{"n_layer": 15, "norm_place": "pre", "attn_scale": 0.233, "bias": "qkv", "init_std_o": 0.0093, "init_std_down": 0.00466, "lr": 0.00464, "warmup_steps": 513, "final_lr_fraction": 0.0, "train_tokens": 139500000}
Each number is 500 + 50 x the weight over its row's rms, rounded and kept within 0 to 999. Layers, rows and columns count from 0. Numbers have three digits each. The size before them is the row's rms in percent of the matrix's.

# layer 6 MLP gate, 384x96, rms 0.155, rows 0-144, columns 0-95
110:409459538524503474546523454600491507487462519499535490453528576439476479453505456546524489578430628444514616477562496488596536446500532478434497476525475430497481557480454519534462474501517493481518474396547475525514541376438494555521600583521481555559469387562567448494549538419509552534
099:470514482544564416467499494427500567501525514547511501523536546448503426466486437558507441531615486579502388477558490452455462520432426502515479510464520461471419520496567544518503479508543396548492590593508509549542573485598547505442513531581530571479497555554504401401571474406495459544
107:470463487527512450507540519508479459516557468504499433592464543494533485577526564527563442449521478433554469505501594424607515475527431588483445558436453555519561581498494472402520495474524471489472388513541450430631526464488460481392546472559397451482374494435474492519478503489523489494
098:409490443454466576492548575456543498496487545480469488530459557487505560527497546566515533394513488470571538513510455552555456520468449531512581523468427473480499541443462485479407469479534513458519515373427475517396575500476503478395564470511471500560410537596535512554555375410538564505
105:512489501602523494418506534482549430532435429490515509594556488418591523367383493523509396440481653434542523500453512518571530453539565508466533493535490468471492571457484518475438508519531502408449481511501485539546557480561516458554514481557462512436514468534513476477398571449476485552
089:458429441432509415416464547516490452529474555523564560502552576575584467475483474578587567554586465560469421536493515497516529422490485526514517484496547534535563554472521503379393538502459414583516499512575508444615432587562461549451502462497473461476535508483482506577507509505440489499
087:492387490510495505497488533432573519509468506472506561481539505528508525490400458489613546542463612521515515439472484473441488468522519502534487553408470525470500508499504609515481514478418495495424553516435538623522600550439486526548367486389430578501525412502423513495511471430569465506
101:507558507571458502571494501525600513426525425477550491491432514473465454438511502495461371511534533463589488527541497481483590516598489581541390516495514520590564594494446526459621468487564414493530521533517440457525473474501443489433485459622491467497484408466555520517458481548557460468
083:525399461461550473438471562465556484502477469494400478566411513481467466538505573506541439414470447558387563517577448516518461557504564521445496504526559531559392532507396582509499478481519395492454484482498633493545486446521448481508565627522519520535485487487486589554494504484533465506
105:521489479448559502518454584503509528541451506584404547512524527459649535488454548577504519519519508506514534513479440421535474484579495541543524531486451521513536609419462432525432436531509453496618486509450461480526628482483516490511534506381511585585476566439485495496530468546469516619
104:498569500479514455488499507445502500482561563505481504520446475561527560391468425508555447544577543587446513483528430448564505521640491482537490489494540392508564592448472533495564506512583471549541499494604523424495543468444542507620555558402503513541446525419562508513500444486573542477
094:499520486476510539580460470607633510518517522509494466480486518525498490391542544548573535584595455591563503444411455550473536520492521509471488402546502511517543551463501536488468515477470409469489458563423467402543557520526544474507611475568557610468519575479459474423551452483486444529
104:420512438546561563458588509435487519531500511476475496499599587479593525461389556510451539565493552508585496468487475527410483442517493579457454463512471459445548540497460529503605600459440487487473554501492460461533496587475550561436480543554493435542459598485468471493424514490577569587
093:508490613469525517509584516515565515426506478549444478459441454500543406499541426465528490473630486590500459438542460381573484461451461450461530474476613509488495416478466513447484537464564498457489527537445572586550571595509488463510517563528464507455446554506467478422562399484503523520
114:449425492492516463629491586453498531469487571506526475464535515491511436443480597464488532374539494503561494461422517466488609414534578471557471550462480586530525516434533439482563505421479519602470532477475437468564455491515480574493455526567579525530505502440428501481417543407557524498
098:560521470500464517556422477490558508575518509568439442501458433513482463505531510552483499420516520504453468438453479482498505552469439450493565566496560530456548530436522457567508491517591535402558544481425455306487467454507511496447521383476539514508460492470483501553478435511631387508
104:493449517529439453511525571540445546564492552566512497483479543504492477494535438541501425465440513478481530530542543405485440464512586430477517476491488571462565496479473466509464553474438494446433606447393491519518503521508438483515453745483569428485486498539460489577491480501544432457
120:401488540494590430492458552553499548489403496574548458576578498504497466489480551489507398546538593433588479504507512508527570441511466550581497538569435484560496466568475534526497530498592539520561550416501523553494557528460556483500418574584483533609478499461557496495535497539573600519
111:485450502484509419564491558505521471461474539508568460464479451574527459433530442522496500502471531541470414483457506480537478487461501502538476427522521549561486491460468460429484521522523523501556547445571568516601488534563501544381529466544539440544293427429569638548447526494497452481
087:444508443587588481529479452496557483561459541470485481458479496516495560347518514500541421464453526580542378471465456499570576590499462441426541520471516487558488587422518472532487460407470537508453523540502467468387474429535552549519451527427506471520547446421537473511520468532585530555
103:521509440533585412529455531461552517548430556539482542561496420493498579477472487532506542506497468588483568437543459511479507515522535541503490473411464481448547487351505427530430493464514496484458491502412459562514671540475451502437498504619556482410470531536508520498502381477476491553
100:434475480504577339457518569457496536546505568551515471530562567511504449478515444521553460446521537482576448512413521483466458469520511515499478438485512586500427445433477510470561527436476516477434504515412542543499473477513486576479474595485457443399630443400526492530377508527522461484
094:502453443535494416480474575543599443494539446457534500515452464493500529536455517513451485588495460483500543502408454457439455679502422496463505506562448487485552534408540591426440605626540428469451443510437495497479530479462458424479454574491485432474462553500482543505537465486503486477
090:543593466528530475368530517548478475434530414536599474521464394425500473460527498530490471507500588431434535572511434485668488530505514537464528461474570408546567597516486518471525476505505443546520459499519422523524476394423474512527495479445521535529448446484556481464444516447525549476
103:409527547587463460567540538452499555586426532529481561591490497459507500531548577506496416529449590457509466536542486489500486479577427474500426516501564457502545501511569509519531459579599546571498460525555566430564505514462442529508515533471427600551399485491496401451590494491560460563
127:451566465510630529479502561422472463526499561576473524534541507514574552537501552532504483444547515528571580488391448462490566457561439520502455519559500562548506553454371495555487572493524422558524481455573415417483524499498575527448409507535471538588522480479515551528530407506562511553
100:417419477478471400481462508462362508471535506564523434462543611428492431465530544438494449615569535517493551466442483450479477576439467576489441477516503459547532470490569529460433514596565445518462583434455513550555563498504514539444537516437442477594483517469478501505544465508479568463
097:535429446478581461460449482517512565552542575472484493482586459532486549485476522514477461504505449501465440445515596425468499545440507466490533412424492551460529553533541511475580575572452402567493547488418543573467563570531599509381522538592538446517411528482451464558450471501465428489
092:461490551400465425448487538435484467645530451478486463497483442555431567471517448509511410547479480507547552527440683459450546493477497506576505519509380532499507464467545444504536562486537444450496466464507506451424495558488486545488554498537553375511488405465559518513460483478556514529
100:497493507596621566512516532483576469563430561520446436474481474446520613431607456480553470586603521451469510598457446436477565487525561501518547517470498602542458484421432481516494583528445535515547466551406460416502518473455522538517493484444561481460525500460538576484529493465531489531
103:432416525455434476581506475552563419440511572408489504503525529495567475407523601534523434490511527532405544527484466388484553482479521471543435513456410539467579492460555506491473567619462480482517478485459465533590542435538543558539462516472482452455460533451429435573534505529600481516
091:423586467507586487420470535471435473535445473422402521476518445496460566548595479501520588508482513530554473585419493514467403490437531422470521560441574457518506568454380466490530448413532436474484382438488553528476548489476560531550504443509485438529477561536466519500523494473472581501
118:406477572582496455508441556524498427530506461385484477563479581488451541516486498597574441486491530453517386557461603502583513480469562519584527510587549523568554555471497485488512504498602529547502509419506523514544585452531444438474457482446508392531530489544521487555477556521569540550
097:490550497463576512608455542552517455516445588557561470480516491430574470449501522522516415428542536543553471513461515455421578540600481492485496466494443378517466531535550496447491508577507422466559406444454463519563474567499629535402502525504561523523443514538532528516523460578532553559
087:481441497557545481454605526555551544454435455530402485512510469431502542528512488519499379570530529581426379603484446441514534484521531498444455516493493468607415486461590469517578499499573486538548513532497501611477517415399446532520403460502448466519565493499499513489465507447475487506
113:507428471440594466564487608405472509470461549514413381493471480459486416403463542428589486515502489527501484537461452475429534531531492500462511534453486548440517594502473431501551520471469426481435488523485459533559541632517557488542531521577480510581461521500539490482427610429559492495
101:530438546455492411526487608554511424483521435493530495481515500479489508472521549490488463479453458448416471511492505516472555473498520494589578560493502515521579501512553461455539578524574510463514439513497497539534484602523606382536534579517560564602500478384520495505415381524561408436
096:480460449520486534524600507469460442561409516561501467429479562436473524466439477485521390513501475560515458492499548413531516484568529460508531454586446430479602476530466545591541524386507479473500489525451454583554476448482461572511479606611409545449434493465497501493406505548538516552
083:532464416470580456470582482559469595615613476429524486543546512458560547530549477513420444487535530520503561466432555472499453494476550538445521503394456466505498468546414513538474467454513501550564575505482493459481561490539470440548489474541525649480493505501464652462489437482481456469
103:507497490468478472545447539483586405489424480472457421533534545342533577471510517475543529417508507510596410456574484417504555469460574518505473510565543447482525476520530531443509484443520537436527488470490445501459540456400499476468568616578472353524498458537500480474494441481551551504
107:396495505567491500591554520482512586556460512587622476574554525410556473465510414522579470429521552501448525535555531460497490445549573533512485432526490507628465530425511534543502612514493538453403577500435585455535534476540505394509528514515467505434482522492485487501499493466553522442
095:453498646410568476548415562529478491526506517492439497525423489409464535538478435533511502508516495459504559527398488478519438412539431427528473523518584475549476526438548482518509547521555449455611514500529489464557597564568550484474520523546482619529391478574500489533564485510481538564
097:397483471551591478501575557527470460448515518524560451496524446444533580470454516540513470468457489449537433495480558491556456443573582456568565531497604486466460584566484425517546481434534512373493528439434527543503531510452536463539582405579574496583501528457510519585449513512470537444
082:565475535529496458472522566590506479455548501432469465518559512506622444526534433473511548464539526482500382435382410535495497466514493526444496519413485453466601524590533451479535563525580525521587603483520540396536405497514450524476553464448492499468503525437538462435531509482597497484
093:464466582486485572480546467513584512546477477533564485479464551554481448497456543547592476524616522548506492461477431476625525491491455396609433518488527540543420524423478564571559628484503420417537505471473505434507522506435523511516449443481518487477537538515533525543457421528556587560
093:498544463521515488589526471527472504473502423505571502518456488413611485457545399539494535516495371501495486423485537477564510513501618549432478465432530471499507495429488392526451517625570463504519551488494556511551578521482484580377492518369492551543501513472470493543472501508476577451
090:477458416526566429433519495403498487499427572547438557507493477534513460577543426486510399551458468510543485533486445442509505554458420520465534585501510532560504433395492464560504554483597422478538418552469560482527469558442518539432456545428513563506547508428545491387481582523494475561
110:484473448604564509504508485487492496525540533525463460486484591476545504486458541530488532436490506530582545451557561492458555454498425510533472403502428427514451547544478509473428471583470508612505535446426425535615475478514513529505451494650620403562497484435456485521424459456488558503
100:501489463571563413432481519475507501478491438596517399491419449575489523463526394450596395518513606422484530407509546459564517536579424528565588497502580480552586507480546428494517522463500516491504487489499473482435510473466456555487475568544473473464457495490460479568443611490464550518
099:459423594495547394513451496522531490544451496473458418601512477452472408480492598557561570540509512554530435471452551505530589575497506408460433498471560432459526465446523397571554523518550384467446522436496486480534524441479507499468551464555497460510437454520560452512476465458525589548
082:393480430507526487507632490515535384532543459431539484568606523447511546495512556512546474501481533449568534448557498512508535550575534423447592591508382487517426521508501540496434446546516601422460488424504413478488542504501538501519449523535522519540570471567489505580524457470441506538
092:438489554502581547540410507524522518465493461452637530430561543528587483400433377471539446492484497562444462555449424430473489536490479545514561444441448565488507519487514553492486522546552484552531503541421528473584527537522487520415470537436601498433525417450536457503542443446507542443
120:475497402513613412510480578454503501466519546557464479507460512616482551468536516491616424529624496546523414443496476546457556465500474436550499504476574480496488602449475507456474561459580454450464548443484433478437581457458586556535454547576521470573488515470469505515549537470523554535
107:390524494491477397544446418596561507496465535424552543474481459510530464417461533516518532552583489572490541502423415450564540501470538490569469464497454607456557546532570560466481511479404407539460531470524499439572522521546490569452480568493479443479421555446531487551459395464511517528
089:495525534484569482541524418527521462539507475541469438515430578517554460495458431458593442542485549489524472449475535416624492499485541497451509481478522363566492595421418496537428543492534518442537347498556540486435536473368473486542526466520464468488513483585452512529434469488509547504
109:474448418432551512475428536496497432496505430539477474500456428461540518385561493501538498567536509534509461477543531484506486491535471616528543555392525495418507614536462545533515503476481413514563471540510524459516641464502491528506611508503539501522376445581461481521509497508528625565
091:465412524504495380516555503494490557608577542469416421417475599431572520486451474417553465490466445475434439589386526553476503522506474464498447529513524534564493506458549495474489475474584452546531581467467475512445462530531554523473455534497517487541451402452395474418530478451487548474
106:497378536518510566470480591454517498452497460574488485555421427465440543424485582549615515478577462645518508432447466527597526386443552482524579457445488498549496492476427457512470508508474461487548524458502464567547495533541535535460485590549462440507391537508489534522493457505518478534
097:459481511488436453560563540517437479554452524513440460530531568516540421418437571604502453505539486496543493436506567490476533412441531510437519504490433596530445473461528521489487553479467537467588536438456493554493408472476529541412506499519588524626490500506470619517399518418529464580
119:450523530583548489518508529579542494504430446530567473534488490461481461500501603564598495514518537445563506536543487515572465450523550567570500509563518422500512483490507597499470507518535463516591585318503494466578509553511476545445438527509443491495442496523517556511548490475533617634
094:483470441528478567444542489601481503507545516442558482497530552486587455497560392464503396540518481513591384543470511441557477583486475508504561564528494493558508408527530451478489535500353548482506503560560557474492477359469496597444469555510467522541458445556543490531552536542468476473
095:479489564490496482503518518539447544485489442530588477475472475515541575479453539484555539425551524406509451520424521473530588507612506486482511508540511457514612546492592457459617469640437408527413479486449453420523524439602516517523544511542516605533487549498512560530463547459495498431
094:550545491554504501504581484515494462588521487453464505574480428483561514397484535496597497555411515448449502476464503486476537570501503521561523553448459562392478484399455534540516523509602593459541489437455492455518518506532386523446585448500618558534435479413504538542467439504570464544
101:543518558481613603445455594395568475448593423539497482538521563533475477458522489503469491514586576450480489447534481419505460548469443512494641487519531424491489476496432514568543516544530460540551509452439492558529513472515568500443516599490570529421420488560518487498519457440474429547
084:480445523553560478576541479535495430437523485535542455514488511481519517468489519451513445452497453619497526505545521407461511569500444575420492475452443465482543448438464497550486630445523495412442510504441590442573496488435461555335496530552474487513506528527572544481497485455491430375
091:495584523502462505471464510461521518510498492512528361588454599414555471514462481518527403530488449492577473498484490392529467569330535533415536506557477488505474462450406509536497554471447544508462572518521484502527461438477426403530601483461507442517500502525452495492517447432597493518
089:518471488426509466548447568424525545488576549596515517534497446476441425548437395496509503430505531505411480456520573508544568672541581476528566530424516493492601526536611518456509494484442504532469492484471462423528534506364491481454518459474569474538484516476474519539478449508472503563
088:473452545473486522540519555553534543498528439517500525533470508405540447464550448523566440561459516520419497476514517556497452577514447421520476588477470442344442564514383402507522540517520439484486451519458379509538550490476514482381452434460492489415477530512497433570548454455522438466
101:493491499586358509531469544557491544534519472444569396602473471434473423470546545476545539402542525550558460479493400435530455595489572577489492490494399456510511508426483424472490482520496525467473538573443547582538474480467512561479523534480477477595517427483553531513474421471557450543
104:450497484340529535451510568384525393525537494476599501527496463453493434488552498494481426433619458488519448522470506452506539479559505486515467515491495448507498545522492436620509505463472504579523586522475602501544592524490490498455483529509491467577476449475387494602496499486508606527
095:444523479514448574466496505502558546455462449484492398588450486550402461460484517501456472483486527459449504505431431525468556494548496510486446552586532486500482510572438537512516588555410416528484661532432574446482565549446483537455515510495460463553445490618506535592531538508569423535
101:434367545515495416521505534452459495456480488461547440534451524496524579375454474549533551524530516493484462548468411453520471492445559437471491454563486452462483521496492566521427471461504441482541565483525470401460488517525532593517578433524443420526413480468411420618521417494535460462
095:409474537472490463489449467441452550547472569457543458558459538503519462436492447520490441484573522571664555485495493507448491528524473521453495482522458526485458560485491458516612500564554562443405495485448513559580490532516622521487583452568521384571567463518538469515550511462493605500
084:494548493445486469565436506555455428502418613472506605493491513485514518394448464449483471533491589498460518529407474570503576457480492578508467496528491468561541571400462481471454475606513462613555482433506503469466608467579490480548423524524521541498514465451421530556462515448449539568
101:446524486471541468461523574410458351514544449554442496559492510446625610513539484533543474508543410555583411551447458501455494542531450553528581414519524499516467521544470433545498499521455485565433446510457463461605552514526509528501562541436503579435533569471432519508507508493526445481
078:522467493525528552508467577436450485527501436455397457489578470604460482618472525541492444399474457525443546461529547484528563504486498503570531535487455463474497539407517491472543627552414532451506514428414524546608555589463443513504454567574456531538560518489468500523503468572562443494
098:499486418599531546564504597498525545558557562528406420475561476459537511580555552491502482463492487441476525512442503495477475459450457469540487536535484589490461513346490433448540514578439523424524496401379570461525446484429441460502468513560540457523426455504573485558455470500466493458
097:537456453517412410573512558472473500468479558514475524559485505499504544511525544477478484443480503487543454488460574469426498468473533465432595564507417547393547512424553504557511474553505487503583442466456442460413539587446415454547503507542532480680389473510562507528477500431504454492
108:484362502492523431462492531524501450474450508495628456468486490430523530518439406478473426550562572497473519576496521478440433491488525472504537477569460368551505458532427560602525486508515559452477394472508499484493454426464535516499554471560525457482469367568502547572443525484557545521
122:415502558530481410545584523481474477570409550514514453507584497470524487415497544546512397522446503490519525467455507481527557582477529480401448410499563442438500529500437533522609550477621405461586553436463534434558521512457433480482526511467442544551510496421538437460474476510523554464
117:461488524543516471516458567379547468503490573471489513513532509520515506474517474498614535519560533496485481475491464465496532433574510581535514572458526453448644543398473488497482503539550441509499415554395467412565618480582465535423528563533525513556458547577571599505507467469458503463
121:458499406453454442493406482410504483493438537539561571540552491503521561425479473448506457527584406479574529484415565475499512407466515525532497454434576514491513613509464383515456494461479489498436485627530416457536568482525483552384512510532535564482455537495454509496474492456528570542
098:460423473508482476516482473526439520490408500510578510532569553475517460461457451511486421551509544412505409624524524381511468545674537460480531593508514497509472520485482543492463538487521529538423551443522563496481526459499416481375436597504568502504462427533453521567495485458538477515
087:446506532535577392436515564467511578477592487483565481512507503489553483460492475597549495512505462552424465494518489451484481570505578536469541625510502510430563534396525477493363453528533466464489476587397502516554541541534533461605518454414530471453547560560446444465518500562453482500
091:494474478473460551529508444530550373520529502346521495483435545473666518483450479432500464455447448509585529541539512462406482507488532530470561494515556467575514461518492521446583487513497473506514602444551440401579482513542460496527483534465502540486525506538570549460453517452576600441
098:494488440486464466518516579479503450473464522517513496588486553477494557504395409483454506424561452529507453489561520436423555484597484439493506597461493490465498571351437528499509469467452418533520571515465535414470563537538490589355458514505447554552470454510429504486450435498495528557
117:468509500536574428546500517483490490571531419461574552526503482421609473412562581573570461486558513556531535580491464413544503454541597520507502488434428469370486548496367487541468543565427441511496489515548534444489516474523524545531517491427460553495510508409486470527436429506538442514
105:473470428530583475435520539491608453527460503547522531609524531473487456505392569517489465493513494423581417428584516479555468490557476473538586506501449496475475572535546502584401560532490508501458523475424493422522628467612509549476544514496576536488485469522562520518482520410502542579
092:521461525584455494520636473397413473502446567441446507550503501487505529509452385463526477469559422477408481530444576510476562528474524533441509489463563566463533546419489513474509416545496482526483516461480468429489554448479559491520592493440650497560430493490533469449568470498455489583
109:483456504508500575466462577501527503479448509547524364488532519374506508497413430493509454448528501467523508459577603487534555409414508535518539445544470400471543512491468469552445446569553488498462480543477551534508467429501597563491533541525580617561554464570489502574515453477499552584
080:530513512582474448387571528536510463529481436434487505576512527468413624475472594526464409555499536472420464492530517467411443574474387506492448529531478489478511544514560516510498564549517463511610415469480527500498482538484476525539449518569573514596464519420532564532557412428507467526
108:479541456546469360549420634444571530533510434492442488524494532526434585472463479478543527473589454599473491618474479562482552430469515513476462497516489466463459564505444511561517538518554476484466461465514520525450512505379500498499546471564540563566497476484562463464418416398514433520
098:412503566532469563552452518511471543472484492477444445418473536404441436523550453556526500484546480551550452446444543444515504418512537492524546472489455480566413552538492416455503504561426566481438476495479568471458470492395535467523602487539438506586525469535322523456438503482494534560
099:486572487527530437449485530461533472432484497566536531608473486452469531471527391462559453580559479439479472507524431428457576482486475483565497509540520515437535485460550543567526552569470449481451529565519581518544449495530561522443454565520452606584455533403573373424529492559475517563
104:464353475564570487512447485498525502528508385522515537415418432456438540414511493463525521508438556592616480544402560452482540516510505488526500457523534467479509532469534383505599498532553408494522574468517463534478543444476446525457509514467529483593463402459523417534519503480522541469
099:511432490461537494467525517415509468432432523395505486516495532549425541472420490535476471474517552489475467526539462486390579516459552472487521466607444500477557448540541627557419546513430552517457455434468589454449524499428432593451409486518476533558413501398549533489460480461495526457
095:412504478546555532464512567524463520523434547505411484544485481531469498473467419426525422514415504520524419509395528442435520483567484572536477483513563612488578496486531426540595498528456501567513441493491529453548470472568533506508575596595492513526500531462367617488464526522473528556
093:471413534582402535482537558588529461542492479518490423560468548510573576531523453530523529522464484511521466489424476484494491451478539416581505477524468497570484555502495475528421499521464489434514429576431450493498552493416385465343495436492460573462493485505566460629554535434533511499
101:443584461541543469414475558489510465456478425494560511551437398436517550455520563459558529450564490583502587437446431485464514606520563541460514450484458445507534543446440410460492463554500505526434501400432436474433582424522498574486534530489435515522493513488556505508426497400493571496
091:460581485476502479594465550507443474481492501506472468520547433500470500457467464560436511488543510527580442417466461521482550604542497371451533495553459475462513410419514453484663493476487430544500554465541496421538518568500467512522502567522549476602456561402477433416523441520475494436
091:615492548432533469468406589526463460566507511428469579541449396426451562488457526485426509494589536470485475503432539519561532559474509439582520494494563486542525590462417403612528473482498440510456426534514585530555484564550515480573479496449452454457481501477533458520441456476496553532
108:466412504486562460509522564504629484463542543577572517557505517555588446482500520451530460480532500589453535452465423422473487485390513380481527566482474416531448410515409529529486494543431499555519611459454527497517496500519541538459485558569470494509431488490483461400523485547465578564
102:411501553501475488579499471530566509515555545590553484453494422408537575421451498480535534469469486494556496493406601493458514476519480524433491479517430440458487542529451499544511532629455453424434542471483453427495495500572503549398542587490448597542415554598503541503485526477531439457
103:504442560552484487530522561549568450515438496537498492458546563508507586497461584558498550528466484394545392470451526463501664549499465477486484483420529456559447478498612548488594589426561440481567485455462524511493511547468475530472445502465531441552476493496474483547463500456576608435
095:474509424550455500471580581510582588511449458538576461524531428453497564495390557486535535476487559438455553455415527447468559458473590471513476520475608626489449522530463627499463505460494537550477456444495500438488480534471406497501529590470519551439498440567529487523520544478582481490
098:502527503473453517435439433576485457443555411521590429521488521542490469480514552450510481500464544464504436536444582468476467538520617449426385464590485494592463494444457539393492527449595446480513519516519572451452445450426465474428441553470493465437418479493571456543432516475516472475
121:434519409554502456526475483505515441502502401471496444492525518434462512466542497607503395509544479481481470483506485462464494451453484501606453498503442392560505482480551536510534562576611513528457512532503429474526461560445476544356517531624551447473417437494520590472452468493599472509
107:489441501484561442516450539577491447485425426483536448524479511452490486460548457489464431533490474573605505401551483475476567551548511500470459572531559549472461466513525539540524532539572398504476563424483525499629471518469416482459490520663526474558462463553520547393472491535458574452
108:465490494425439439624452587471536502555502555484479539553459511496532591444546458482519470559491462482576401449479516555471530429494570470418521463492460539518461584494518430528440552466540445443518494550488508429555550551505627523530436510465580534640494442538494571436448500518497464519
099:543537463551533385549487431409519570504511495533427477599397469447492460461493468423515437486553473555506553537487557466467532411535457507447482556563503511541478598411394446472513546551456441472458551469498462435521456511506519445481478585492523554585548506526442508471404398538501512445
098:434482510551523421578501486587525503532536462478492498518550557453490512509482505640528381537459499501459481532564517490518476450526408555534465573530530532554431460346375604553476494494544463474570485439518499454491533496379452485490543455476558577561460444532534503481494493478441477529
091:541581529535519475520626503500527514607507437501594491605436484508488566539482493506532429433433446448410455460497479573438432522463480372455552528507553528538488537467471486475550550497434452525494450446523541428493475498435526385455549452505548536491391554501455495571474520429502482551
096:469449579469502420523513563542451496490520538553602527480517508503556416445501623591520462374483609506534484471479491548547496554544519451475522443582489439523437504475504567488522539433470501433534506418429487535528483436456516496529420446514431592592539469512410494543448445536458496566
092:432506608476520521509479453455569500534442464457585508521450531496460473554380429429547495563531520517479426514500438429493568449513528629511516466528588541485571563467435422484553541465463424462486567473495568478527572465446470551439465510459451548596506509573530562511571494509463587485
108:456482479502516497543525585487582582496471555607517491480532584387484539469507597548546468520477489490582452455486365471427532490466523473601491449564486458515508433419469547471486528531445532594490568506450460564605508461501535526390538438484453477485553571503511546531481493445578466510
092:495562448594556536428437414543551459476473562516498549544534539493552527543481553555501534469464499558527513485455402441544498529480463455462676529505431492401599482502537439546499460509512494549494518474445581437610545445465473503597552517426588575515491537489453527509483479525502490555
115:491542531592550363481500503480510528498397469471544444600482548441519544503508561484528452577460552549496571538505504469574460390478534462562516516603514425503556483501467541500515500524550481484555509424497557481498507470525480510570641574577470435639468467511474530514466456431536527533
085:536302413616564449534496583547434539477451541417516552493494435489492561476552374501515536512515462485457437487473467461498492497593481506491507571510471479467520435556504487476482553528510487592505520473514418467513432499563480566435497568536471434422512506427536526467564497510503574505
108:515492478536461436531573484462509557536449506550460444491469537409511492468453558490483404460494516527452559504463527454510473431444540489475503608555489484500427464409482493448492544479555550369517537402451472486462436582475443477560414502470574479487494384443487465611450526369527512511
102:449377566544463505514546574461535545505485468564557490493407608389494447502463468528531532526497520450487413480563569525457506493457569509537486584485495581561459497449438487501463429589449547540503526514492600572548517460440439465385493546462522534530512465484545559453436539489569584505
092:469467537417499460564510591531461457481498491404476497477516463503445559427467477442536543576499531528486558553450579467598526475575579480551528462547452513629547466405461405489496517523567445505536499421531515497476563504447509487488582554559546514524447486459594418555561389547506497487
102:495501515506449457478490576579446474529489436616479410474485511406499446463530531458499522354551608516532483520524419505521498529581524502465581544487602479437491503536487579479437551532560449551460538494456507492653536504427500455461521566535465486568470441497522462463461493503562444436
089:527492508601508542464427542537552504534533526554480411547568490479523523484503524480546495352529487399538499408479433389541464462546512553434493489527476595498522427566501531460454591466469522493406612530376544562481461563440501531428475488519519502475473536461495460454568533490459504552
090:453437541467471508483494611389468561487555533493465509594378521471432541578469526503523527531511453450398418535433516495398517513561489432569460495558446539583462500531511538522510476470389505531515601558470484521593512553469498464530452461607555509520510494462494491488464512469511406559
100:482434457419522453466527594517420542521485533499463546556436479505576488444483563434540551520600477570525404477412584532466487456567532468577505492457577535494515498501459507540597508484494435549531464498550494506605543532562555511446441636402530497502519487499537539481496486459544586587
098:547479602527440455463377565474511538620562561485557414476512449488539528451467469443554448468478514476498449532444557539532397569462526392439417468456483501500529570510469516432580530538495550411479639486548510505506529531507493464482562518517577477473424480484491589490509488463513554513
126:465468520591501478562551520524534534468447463412521469544485511508518428321456381513551505481557597532459538471518483424490512527571450452554486504451495550464556504480476511440512490543506475493500555524471469588523532530532510542499431586558555553500380495391529526528463453452570479605
090:568470540508540449509534520451446432433469433480582535520431446509492525527488487449475511538589502485557508502513506451518523526547444398496497520574539561457651497475510490470459471536509439515484515337496523495530578475448452522358485553499532468461425550547566392539441490563453505545
097:472399501557514512472515539542499533456477555408446554597541557528474499539482524497581480555564535475540521428498459516536496457522522486585490490560535447492502502514591527538586529402538462492616460423460399589585609487512523581477557559475504454397508570484416522513489558497474514518
098:455451486448569476479461594469585456465454392609549461528483541546515519469491504522487456532464447544548455605463489500503525550426480484517493572503484461569460521502546410473561469480471438507429531570550503536566622539561628505489570505490501450440441513494527504567558415401519512465
092:438545451461522470600453556480506468633513479556390564515506500486551573483539489558581462485516512516477607514525492514580477452480498471536578505508505529470448467494368554523540571529479434486451457570547521488591489470466534610493454482462444589551550472451533500446525459559546477603
109:483412530608532481513547626469480491481443480596408473540504421548503564554456566527446467466531495515526480463402541432469472579478453472491512570535507596523553475537414490499551556564471534451447516480459533527533497465405409454456481514528549429565473507538438562461603478460494537561
097:458506455532530547456462514518504497541465508548417440493569502479529512500508448475562457505508508438451448534515466494517454593594498505484414522495468511591492421473432565423452578500463606554551609539427485397537597498534500403570469416449491461560499515480411516556507559471481595544
100:428385477446458545433593559456455469515463531544537536544520576485528537557479494532546468499460458437526502524509513415515463440502451481573464512587411514486489470449512465433526586533556556516639468558495492497590506432446504527506448535544493512580490466554430509507560416365551474535
099:437562483560604588520472588553561578440399498525430419546554518502474520407475447546593487536478636537557479556480537498474548517544567464540507504511539595480497456434432509520495590528486505496570402523476484494514544477572502525568479537527471577479518500518484548511497591566445485484
101:502546477439615473524397518480431503493538468566488463545539532517479492458498452548552468515534438487475552519542613493489579537514405488463467518506486507402521639472506426478471514546525467505475438510544484457627500488492514514503569584665474499542421430540558460563508533547461506463
113:452363471530580424521468520508496455527477535558553380525463478520564510485586517489531471540560457567557534484397519493519513573482494465494476467497551466605561469458479502522642504510497489573496474387526485448479482532474528522560530522541657463510485471484502503465431485432515584557
116:466433481504561528521552477480581510525397548489507497528519577452496490472535408532506454498521500586477500509438423330478520498534438480530470504515487479468565590455451615519558508490591434473460497467526517444490537532513415471549473520526504417590394429431510533548533433576511561537
111:510461559559589531482469597479571448520417516494437449473428467489597452454488550490565520478551507592537561467505553470530527586464509415506527490526480535541513531430465524606516516448577500525522426493585503431516456517476536476441508607521479450579470491525442478470500376527443474621
094:485345491474420460527430557537489533469466529501534391586514483531510449426530445566550590416551482475499414546427454512570582488506596472540531523412424445536464493479484529496460526529419494459413555498429586493540462499461511555518457531534536490484471430550455514510494482514468474596
125:435465484519545412527464547430532563493522553471499411487436562505579528479478536485658486506502586408467479503443483438569457540485489518534541542480542505500601647495516484466497493484457454483596402423478453551517495510515510512520539519579459503449390525451531570525451485478522457577
124:351462626481531454443473521471597454559498421520475396503543555490542482498500450536543440465597546508623459405482478491538500496487561497537473447498526427567487566482511536530491482442557477450513544495524503503537546459423434495490489490547438537484453421571481612493506499479509599538
099:492365400470559526475551501450581544509484469513446488474532574471464523502532538570498446600519549530464445452492554495374589604501478471543531572420498560462581508573552515552519544574538463443438453483457489523480513448485526502480560522609586547494531493471473558467524573484547555510
101:527446516508530484485503576484582520490545537455557439533483566552519408486436488510528483384485453542454524598505466443515481542470515366433513599486436527556491486467485536465513520470467427464546597591484592458524384478501515516412470509569450549558400548502501510478495488411493453564
105:492387495553542483522565469558497474486475527391537458452436517517471482468457392571510466499538491481532478504512501435523593487550494478519521586506429434444563455440463419464463549520502495470469558505540516511570556503465523581529483553459495468551427281540478478482493452399521518517